config = dict(
    norm_place='pre',
    positions='rope',
    tie_embeddings=False,
    init_std_qkv=0.024,
    init_std_o=0.0,
    optimizer='soap_variant',
    lr=0.00205,
    beta2=0.95,
    weight_decay=0.13,
    grad_clip=1.0,
    decay_shape='linear',
    final_lr_fraction=0.1,
    train_tokens=599300000,
    steps=4573,
)
Each number is 128 + 32 x the weight over its row's rms, rounded and kept within 0 to 255. Layers, rows and columns count from 0. Numbers have three digits each. The size before them is the row's rms in percent of the matrix's.

# layer 2 MLP down (transposed), 2048x768, rms 0.0597, rows 926-969, columns 48-95
097:137134123127097086166152146158149132137192169154087186109115082079120177116092141179132080151176174142137150107088118130093149160095141122165172
096:120164090149100117146115128153147128146158178120120107109092113099098131192157072124094127091133082137150136164169051120133159100115169149107140
098:176118130098095118191122110169117133111080133109061151108228059105112150170143161042091138174117135151161211188095186129132124110188106145109081
097:168121083103095153091086155084049094158122143142146076179127113098168111145133113149127162108094150160204142100112171160175096107077140088092093
103:197156124150112108093159145082149132111156143094108150115116111107158136092135131104110143118158122166094141085127174142109146133107093142144141
103:128134126118138082146170112119132137152163078148117165104099183144198173135187142174157059169060072153100172171164125171145127090137126155136104
098:114137111107084142118137136205155068131109094089106127094170082136119122072079102111080120106141134110124129108132157113090148179085234124162178
096:197132146159116178124166197144098128177083097155190091121146131116153151084157153168089110151122224097112154164139161107079119116129183158151144
098:117105062123115146122094134120164094097142133174100152119131176172161154126135092129127112067107094131179087120138144160189132157103155097091102
100:090141054186160169116084141161109127125174132090171139117129097168082129105136111103085093196123131097123133119127183122052103143157156172121120
105:150111164145120155109186074121137058119160141174123141100118187114088127143108145086121109188216136034083164147100125175186148128097103151124143
102:184073204153094145127137096152103162138153151119119118127173090152133088163177110075095165098112096111172125162140137133124176100114142075140089
099:067089130143150168077108100158135174193117151074121204136151085120141113127113140144134143130200168120134162142121182108139104119100105126113121
096:119177118169181107079123083131161081133108133225108116110129123144144128111112170146134081083132158144079126153121084164130061133135068187073129
104:090144108088130099134087216147108122164110071168120092126131094147107146103132105130091142101084145182081142119071111168121131148154131139120180
104:088131065155107092121129132174135141141103153092079153129117130143126198077135188114171111092121159108112089171107141121135193088152063081054103
101:062087083098123085165172135122138173169111075103130135136076150148138107152122113098124099108181167120206160150091200132117102097075151110179178
095:160108147170175110154100153095205137155080162119111124140127129122130137126093180152089103102154136119150140132166155144109166105139142163143199
107:104121079210154160153187106125124146156089115123107106102158126147137132130143132114083146097044098089133102124118150168134128145160087148153115
100:139123117126078144155108122090117156177165122159154198060145123096067147014193139127091128224137105173152093133058098140151083111145130156141112
102:124085129148118067165168151152124149145123074169127110131110112152132095083137130041097126119157084146092079136202135081109126110110133119123184
091:205148145135135159125158130117155090197158129185180127066141112179090173130148148136142155189126097086179138117161121180114151139177097143096082
098:145141170084116095164140147125230179036111090144108142124089149107115167099118129122083115119121168168128103104115149173062159107053104120185132
093:124136124131098121119136119156099169133157127104115071101079100122147135159069229209125080149137147132127136152175130124133101161113172123148112
099:090133122111131110168172171133118131143137147111082051073132109197122142140110168122148114168094118190077169132144100100085125087064112124065148
102:102073122123111132110077159123112187159206133155122110196160138105099166118169106127161107141180166188187136116123125112176139178163111124197156
101:116091164120168113127166135203122140115179143079114174158168137143089112159156179100099175158141079110111121126114085110089109120080128032116116
108:151129095139134135160147083129094127190235124074142165108108106147151095117137139142084127112167129126107124107137069073053129078081125181099165
099:094153131095097099148124118198122165157171119151126140133148110086131084171167104139119130121162165130149190178153173154075117092118138057145157
098:109177142123140136110110106101137122136116163134109070128146130143167124123165143175147179110085082161178134134093086137172080129091103150110104
099:179116091122171160140128148143091142116128090092131120164126082140153184115138106091200139098084147148109119181094164119137123160112145188170118
102:142067083064072103095163135164167114141100145107090123175106112124061096173195110130104102095179054074187211110088117165127136125147122054151144
099:111102112089152085074137144127128124090101168113133059115131165165152156105145112131123158155110162158129152093195142117136119155139145091132121
098:184135154145121069113165138118092129114110110142081080074134057146096104152110070159107110085109108143086160099110135129127120120136120130135104
103:114123128076087079151064161128127070143142143112111148112105104136105169105138102101163104171114135118138136112163147093074152117099155157098098
103:140096104113118207148112147105135182079157110143177126079178167145109098133127072161125120121044121118146136138155102121121118121144124111114178
097:142048213124141145163164131140137129148122131164130139129140152107136115097073154146129142201159170157107106122086179145170118168098135105098157
100:106140149078120114163162155131125112156137091196112162131136073156091100105152099120123122100150138064083151162177130066110141111099136114090150
103:171134152096160111156142170111140102119135166112163093145139147146131186108124155074173123141134035062137073090179095064109103154124096114097119
096:138135108100108145099118160122128085105130110148180161115151186147107148074127117109156136121112108123114105088126092132126142086113118170146179
098:087085133050096106081163135082129086139104100136154143144122121124129171138140145148127073178108101144161126157159079146107092205146163103122084
098:169059115122181132148153132103096118133092124153123093123213096134139201178099119183141147076083090137169176116164144105113148125109138129134152
097:131183106224142127084128169108131109104148115054116108136141178130097184138181176133188130145177106143173094056145126105087134113157150138117165
098:143167118118139186141077118099106124133159132081118177139126149187085237144137133139137062140131110135079087119156135163135150130190160149150160
# layer 2 MLP gate, 2048x768, rms 0.0634, rows 927-970, columns 48-95
103:175110101135034137078118172103096153162118155139136094144090130093111122165111094127124087126180081095143113161127147153116092167165112121089106
087:172081115129109064157150164137153141141107082147083162217148141130115087100165129115102130073117186099119111119074085146167132173150095117087089
120:110150147110151132152166167143103168125209101119163174131124191128099166109129121199117090103149083130121126104128131169191077105126121105112099
097:106136163119113175105185138188123051138155188144179150138070170140075102104089143158138168090142129126193137152171089074127157110133149082155125
101:125114137080158127130184134185142144087137114143113094095105105099106098101088128143144116135133141122075118148068093092155165019129087141104104
099:136109113084060172137092106111123074082101184157088183131119104071163062116176167129177090124123156094149169143068131156099125113183181155169142
093:143128137139122119214125124187075075133094114175149067111072184149129151138173184136149136115106180077104101141151124138129132100149078129118153
102:143110196108126178163166112153135137142113046145172088174139073107187114087130077165084108109124127158127120072131150152134148090139143139132110
093:123199120153104171164107125172129107133063140145078148117124064115157134147145142166081144110210121126157080189145089196141091146068136146156149
097:077152128146176108158133156097148201155179107069087142156104110143155172187211117085076099070143119068149128077111131138169133152161102180142075
101:106159107104161134090175199118088169094092126205127191111140096090150117096123100121137109165159109154076097120129124134100152125145104118100118
099:144180105149082057144104118155126162128165120162154140069152139134143155116140192141099082199131121113195146133154094149159134102113181098099085
099:091045084137148127173101127118130126090190081112124096103151164097166116190101059219147109145049101126166112153122156101106102108143123133141127
098:103124061165175113076161142121114170119165142088126116075166157084153110145137164182080132156212163129177104141134123128153090123151137189109153
092:176073160117131117155111172103124142195165120122086113139105098133123129085126103125120116090155124095067114135100145130099132076188127091171116
100:139119171103132112178147135093095107127088045152130149167190133153158142165123108155103055122144073118165138120125177145149097135166162134092145
097:124140060153176148138093164104139163092107162109122072103172069138113188119222109143137146183115111110119195180095120147071116109150136084114117
105:129113100119104083135057073137115110119098145074110076122139129141148127117088186141114134108108102107140139106115154156114159138135087118126151
096:138173136087110105139124120120135167141086135190169112138186107176177123100132104078122122183184162134201130170095168108030121092152151108120141
103:112078125100130113136127119102163141162148115136107089073092126137150143112137152105132130086117166170162126097149064077094140094100151193152182
096:063047134148172092127113102103166157088118093135057146156131167113149076157132158094160136087142138139142101106060111159141152168099139141136096
092:080093167138179149129151147098193090083071156132124101148104121170078165085116125112165172143131074091111118151119117118163122135182075140115119
094:128106111103144071106151106147164161141177156116118126115134104106152047115107084151188119105095113100145097094136136209133145157118125159143115
095:153132140117116139063123143166122147144157125141115160169151072115164082053094150096109105110129089126155156140156175078147146172112116028075172
098:169097075148113126177124158117097185146163167096103116174150136150090205177117116090162099113160120105124116149136156141188155162103128153124098
103:146168108139152098146080109138122102098146139128124096124157122176122097109095083078152094141118116195158152131082163133124169096086223141118114
111:081102174144110124096129152148158120130098148114096118124174110162212102066046119207176142153139128102107115144124148160117078125154136127147090
096:097101144112088139108197160161141060122059151091164153146099096139140060076123212149130150100094157186110158104095113172097150146132100121092112
103:133089091089171124152122111103064112142178092116046106143084107087131182147129132076130109157059179118150097114159090099140108119147209141183145
091:194116095119148181118167087157152111087198127124102170096122123114128094114155070121151120154081147116124107153081142173166176125128151107084140
115:166095149132126164124118119119162167174139124120105176172120173078142089130118177155073142070115067155150150123061159083160151121103118129093119
098:114104143120181146121154151135120135144143128074136096147133116182112135149089025153107125156176115121172177189171122116125104086126135134097111
096:133141152094107169154148127144097137129126154067147187165131195134166132118116087103083161117105164165134095188135123146151163103152131150184123
107:091123109138145097096054122097109132162145150129134113079171127120102134079092144121074137126097158119092108081133112136108165157153119129093125
097:161094139130132136082105085177121085162157165168156102135171147118095118153159144176112097143086172133127065165161099092088107082099082147177183
097:096106065140090080142153121101143132160173146087101109147115121125083178126145134124061053107137078153143059148120161097102123058161091130129096
097:217116151091165110073136140126114165177119125146150188133159140140057122185103125155170106104088098111112118118056151118123153177146138127155143
103:113191089092110147161083187098134175127076143128161126108152155101085125159082126136123108129138141108174129117119124119120151145139142139083174
103:114125147048142109133120099163114169090140110173088144114146133175126171023150115149145115135115184148150172152073146097116089128161172063103115
083:103031097114127138157111119128150127108121110127115074087094152145123136123250179167124117145156206140140118108152153124124130148131090175069179
100:123120168144134178127136140077176135034122113184078106130142117084132123157138086069133148129170102152148158138129127124121138120142082165099168
099:169138116128156159160168088154172151121164093182085099169093116186094121124124084137204176140199106140122154183096134113094158090052115182121128
097:192142162177127185148090126107157101134216094074115106103094138124133150157158145186153145097149152202160098121133172117070120078147152119195161
106:082169125141135077098126165134109143183128112138113099107135154133160135094165146122106139110144199104196144077054078140119140082176122108125152
# layer 2 MLP up, 2048x768, rms 0.0637, rows 927-970, columns 48-95
096:144109146125075145146096125036153161095090098152178143120103188091119125115089113098184163101163133112152107088175169088085112095173166123146090
087:050117134118153103128106104118128134131150129169194137125103199182141176168089143151142125088134124122178123185100199129161174200152129118192156
121:103135143104174141140163197098120102162200137160180088169137162147143158103116110121103066132161101128139127076157157114115090126100177067094148
100:152115145114140122078146089100078135162127135116150119159138142118151140153114061096105141139103121173179157106100175167127107154127116134111152
100:120131161139154053134102119073114147168152076164143129154035134152151139101174188167087065146148104175096092152148176086123106147067135165127189
105:069136089116151153126087134151157104143126100109127098064144098150124071109143176148148169122112197144187187176124142083093135138088088135085139
093:171056117136065116177140090080102115156072171132151059095096150082099168161148128143137127182130235105142098117109163160105184137155068111154105
099:131153072128102098113159123123129153115135143109139130123160127180161146138117142155185092113152151109135103147064191126136092151148100155115115
092:110084201078174156120116122112108096041066173131118124148114137129179098113146150075132138124122133159095140178163147183113121109152134142107125
108:090165111120213157116123167097104122162118098132142142132138100104174084224099197082157112097091120128102128144048122189138122153157135143175145
102:106124095120079143167169112112103122150079110137128138147118126085172133122156152080095141122141132114163148127164136142103160125068103108124150
094:130159180150110103093176079103093111177096148188126152154180046118133065136123104147119166175107131057235136082132091208125117160145138134101073
095:124177127115124123108088098093119088161126125133113168143167187126109114145173197059081125051174141130100080145094069137102128125125195166125161
100:081148083176164081146179144121143121132166115128095150171179145150110116129182108133100070096148160110152144114157074187160122092127110137192096
108:143126116160094191111112142106063172199118175135076176151141132090171123074147165109119119102152191147109108111156113130105154152169124077171099
093:124104129129131091135118121133150143129161132085156120131142065116119083120108113109127160178163140141166138129137100069134144125078138085141163
094:043178175164188134132134222143111150146099081119101138141164146175053057084128058093126085126066144148136078188156104138132068139133178162141107
104:163117128125110068107136089166144165109138105140103150155127077175099132115136111153106126168157078092160125087086115077146153094135110144175122
094:122129167212153115166137118134124109142163083143118115148115115111129125163111116196073099099152142110104183136205082150105161089137158127093124
106:160157136077101169156102208159129092126170096102078124103197145130110083112125176128133114141103189124098139166097168087105070131163136138144098
084:149118120104141146080151076179163106163096092139152131134124118124091102148130098133129092174102099103110143124133086093097118141205152144106138
099:149191097155088113144132138151069155160113129142106088142157118116080116155192144124118104122177165173110117162218101153115112116053159114129130
092:081104113148079137130125109141093160074141163088118129156058106089113167167113125125084128128092132158094109121118120095148144095125133090160102
106:118105100077079123112056174163171157048120134099105115083195082096135117132069138178078136122175116104145163170152188131079119125132143144122175
099:120142085111139142094065088152077106085113164150116163078094161093156124099100126107121169128091078165123139126136134133093164158165085096095108
107:097158154184077106189126119110173112124173145119123082146190100128126112099169077108156171170114138159154134136157114115146187088132177080144113
128:131132079085150147105107152071154152152141132110113160107183072136165169095146150128140133123132144132139129152105116125056157110089179151147109
094:127163144086171107056160084106133132138161159158107177109126140078160163076099112148091159110171059154176145130205144132132124068105072128139068
102:106186084143141109116128151127189146143082128107142190135102162149187079118100126135160124125114105138105163122092141151179150097155082114117141
097:130131209097060122135111176116093152168098132173189161153112185177110130128083195117124071172130148110157114161110174117130115123156109143098069
108:153106157144124129133203152156134153122203092126117091107133143096086073089149146129139148125087094074096080133125143092165109165158061071146114
091:112138118112059157087122121125148077132126154164101100084155120123141198134155145142122200125192120083070163097101125111131068139150120084116148
097:097135151136106111094108136125086129105113114138147074102091158142051219142119155139145134142096117090114140171174108111069057128126139166177153
110:154171159161125111118097120077135151178046157138114083131156099119107123143062121110106191141106100137172149098069148140096113033153136155104157
101:151139115120118126117092136179091121129152184124123117138118151153114127132176096115149125167060108137146051129087122117033114038157122092141112
090:134083124183143141118117161128160136097097094170146170117103141135152149136101113155092191092152129081137231183182126146111122158089140106171163
101:058071105098122155100115138141074108183189133118133093099138095132121210129054156151143173133162202146160078115122107064123154172136119132145154
101:193120097167086084150166094161094142142144105100097146064124152124116105119121126107075140164176089189133100166088129151085139131108255165139081
105:170158094117184174126135118107109148136194101119070158118165198142153106085102074108092110211134098101078151123119191147103105130103151107146138
093:184085167140114121144135123093088092102128157156130117133142161096173145109073076147180159125133078152082136085149095192147138135108141134119066
097:058148159148142108106157058090145083097158174105105108106142114174158127144080116104131174198168110079128123109117101075094136152115096142147126
096:140122179079137115118139045096118111105118077141153157140106109063083106111079143102182112130138084092177202121153151126109069127158122105121130
093:142099123122135071111070165138113114207111168154111155138167100128128133125150109101098087125122146139150177173177152098110131100156198139126098
115:102098129096104176156083089109085123122081125105178125138070131134101111107114152156136108136111139130112148148149132104124075151074109101121177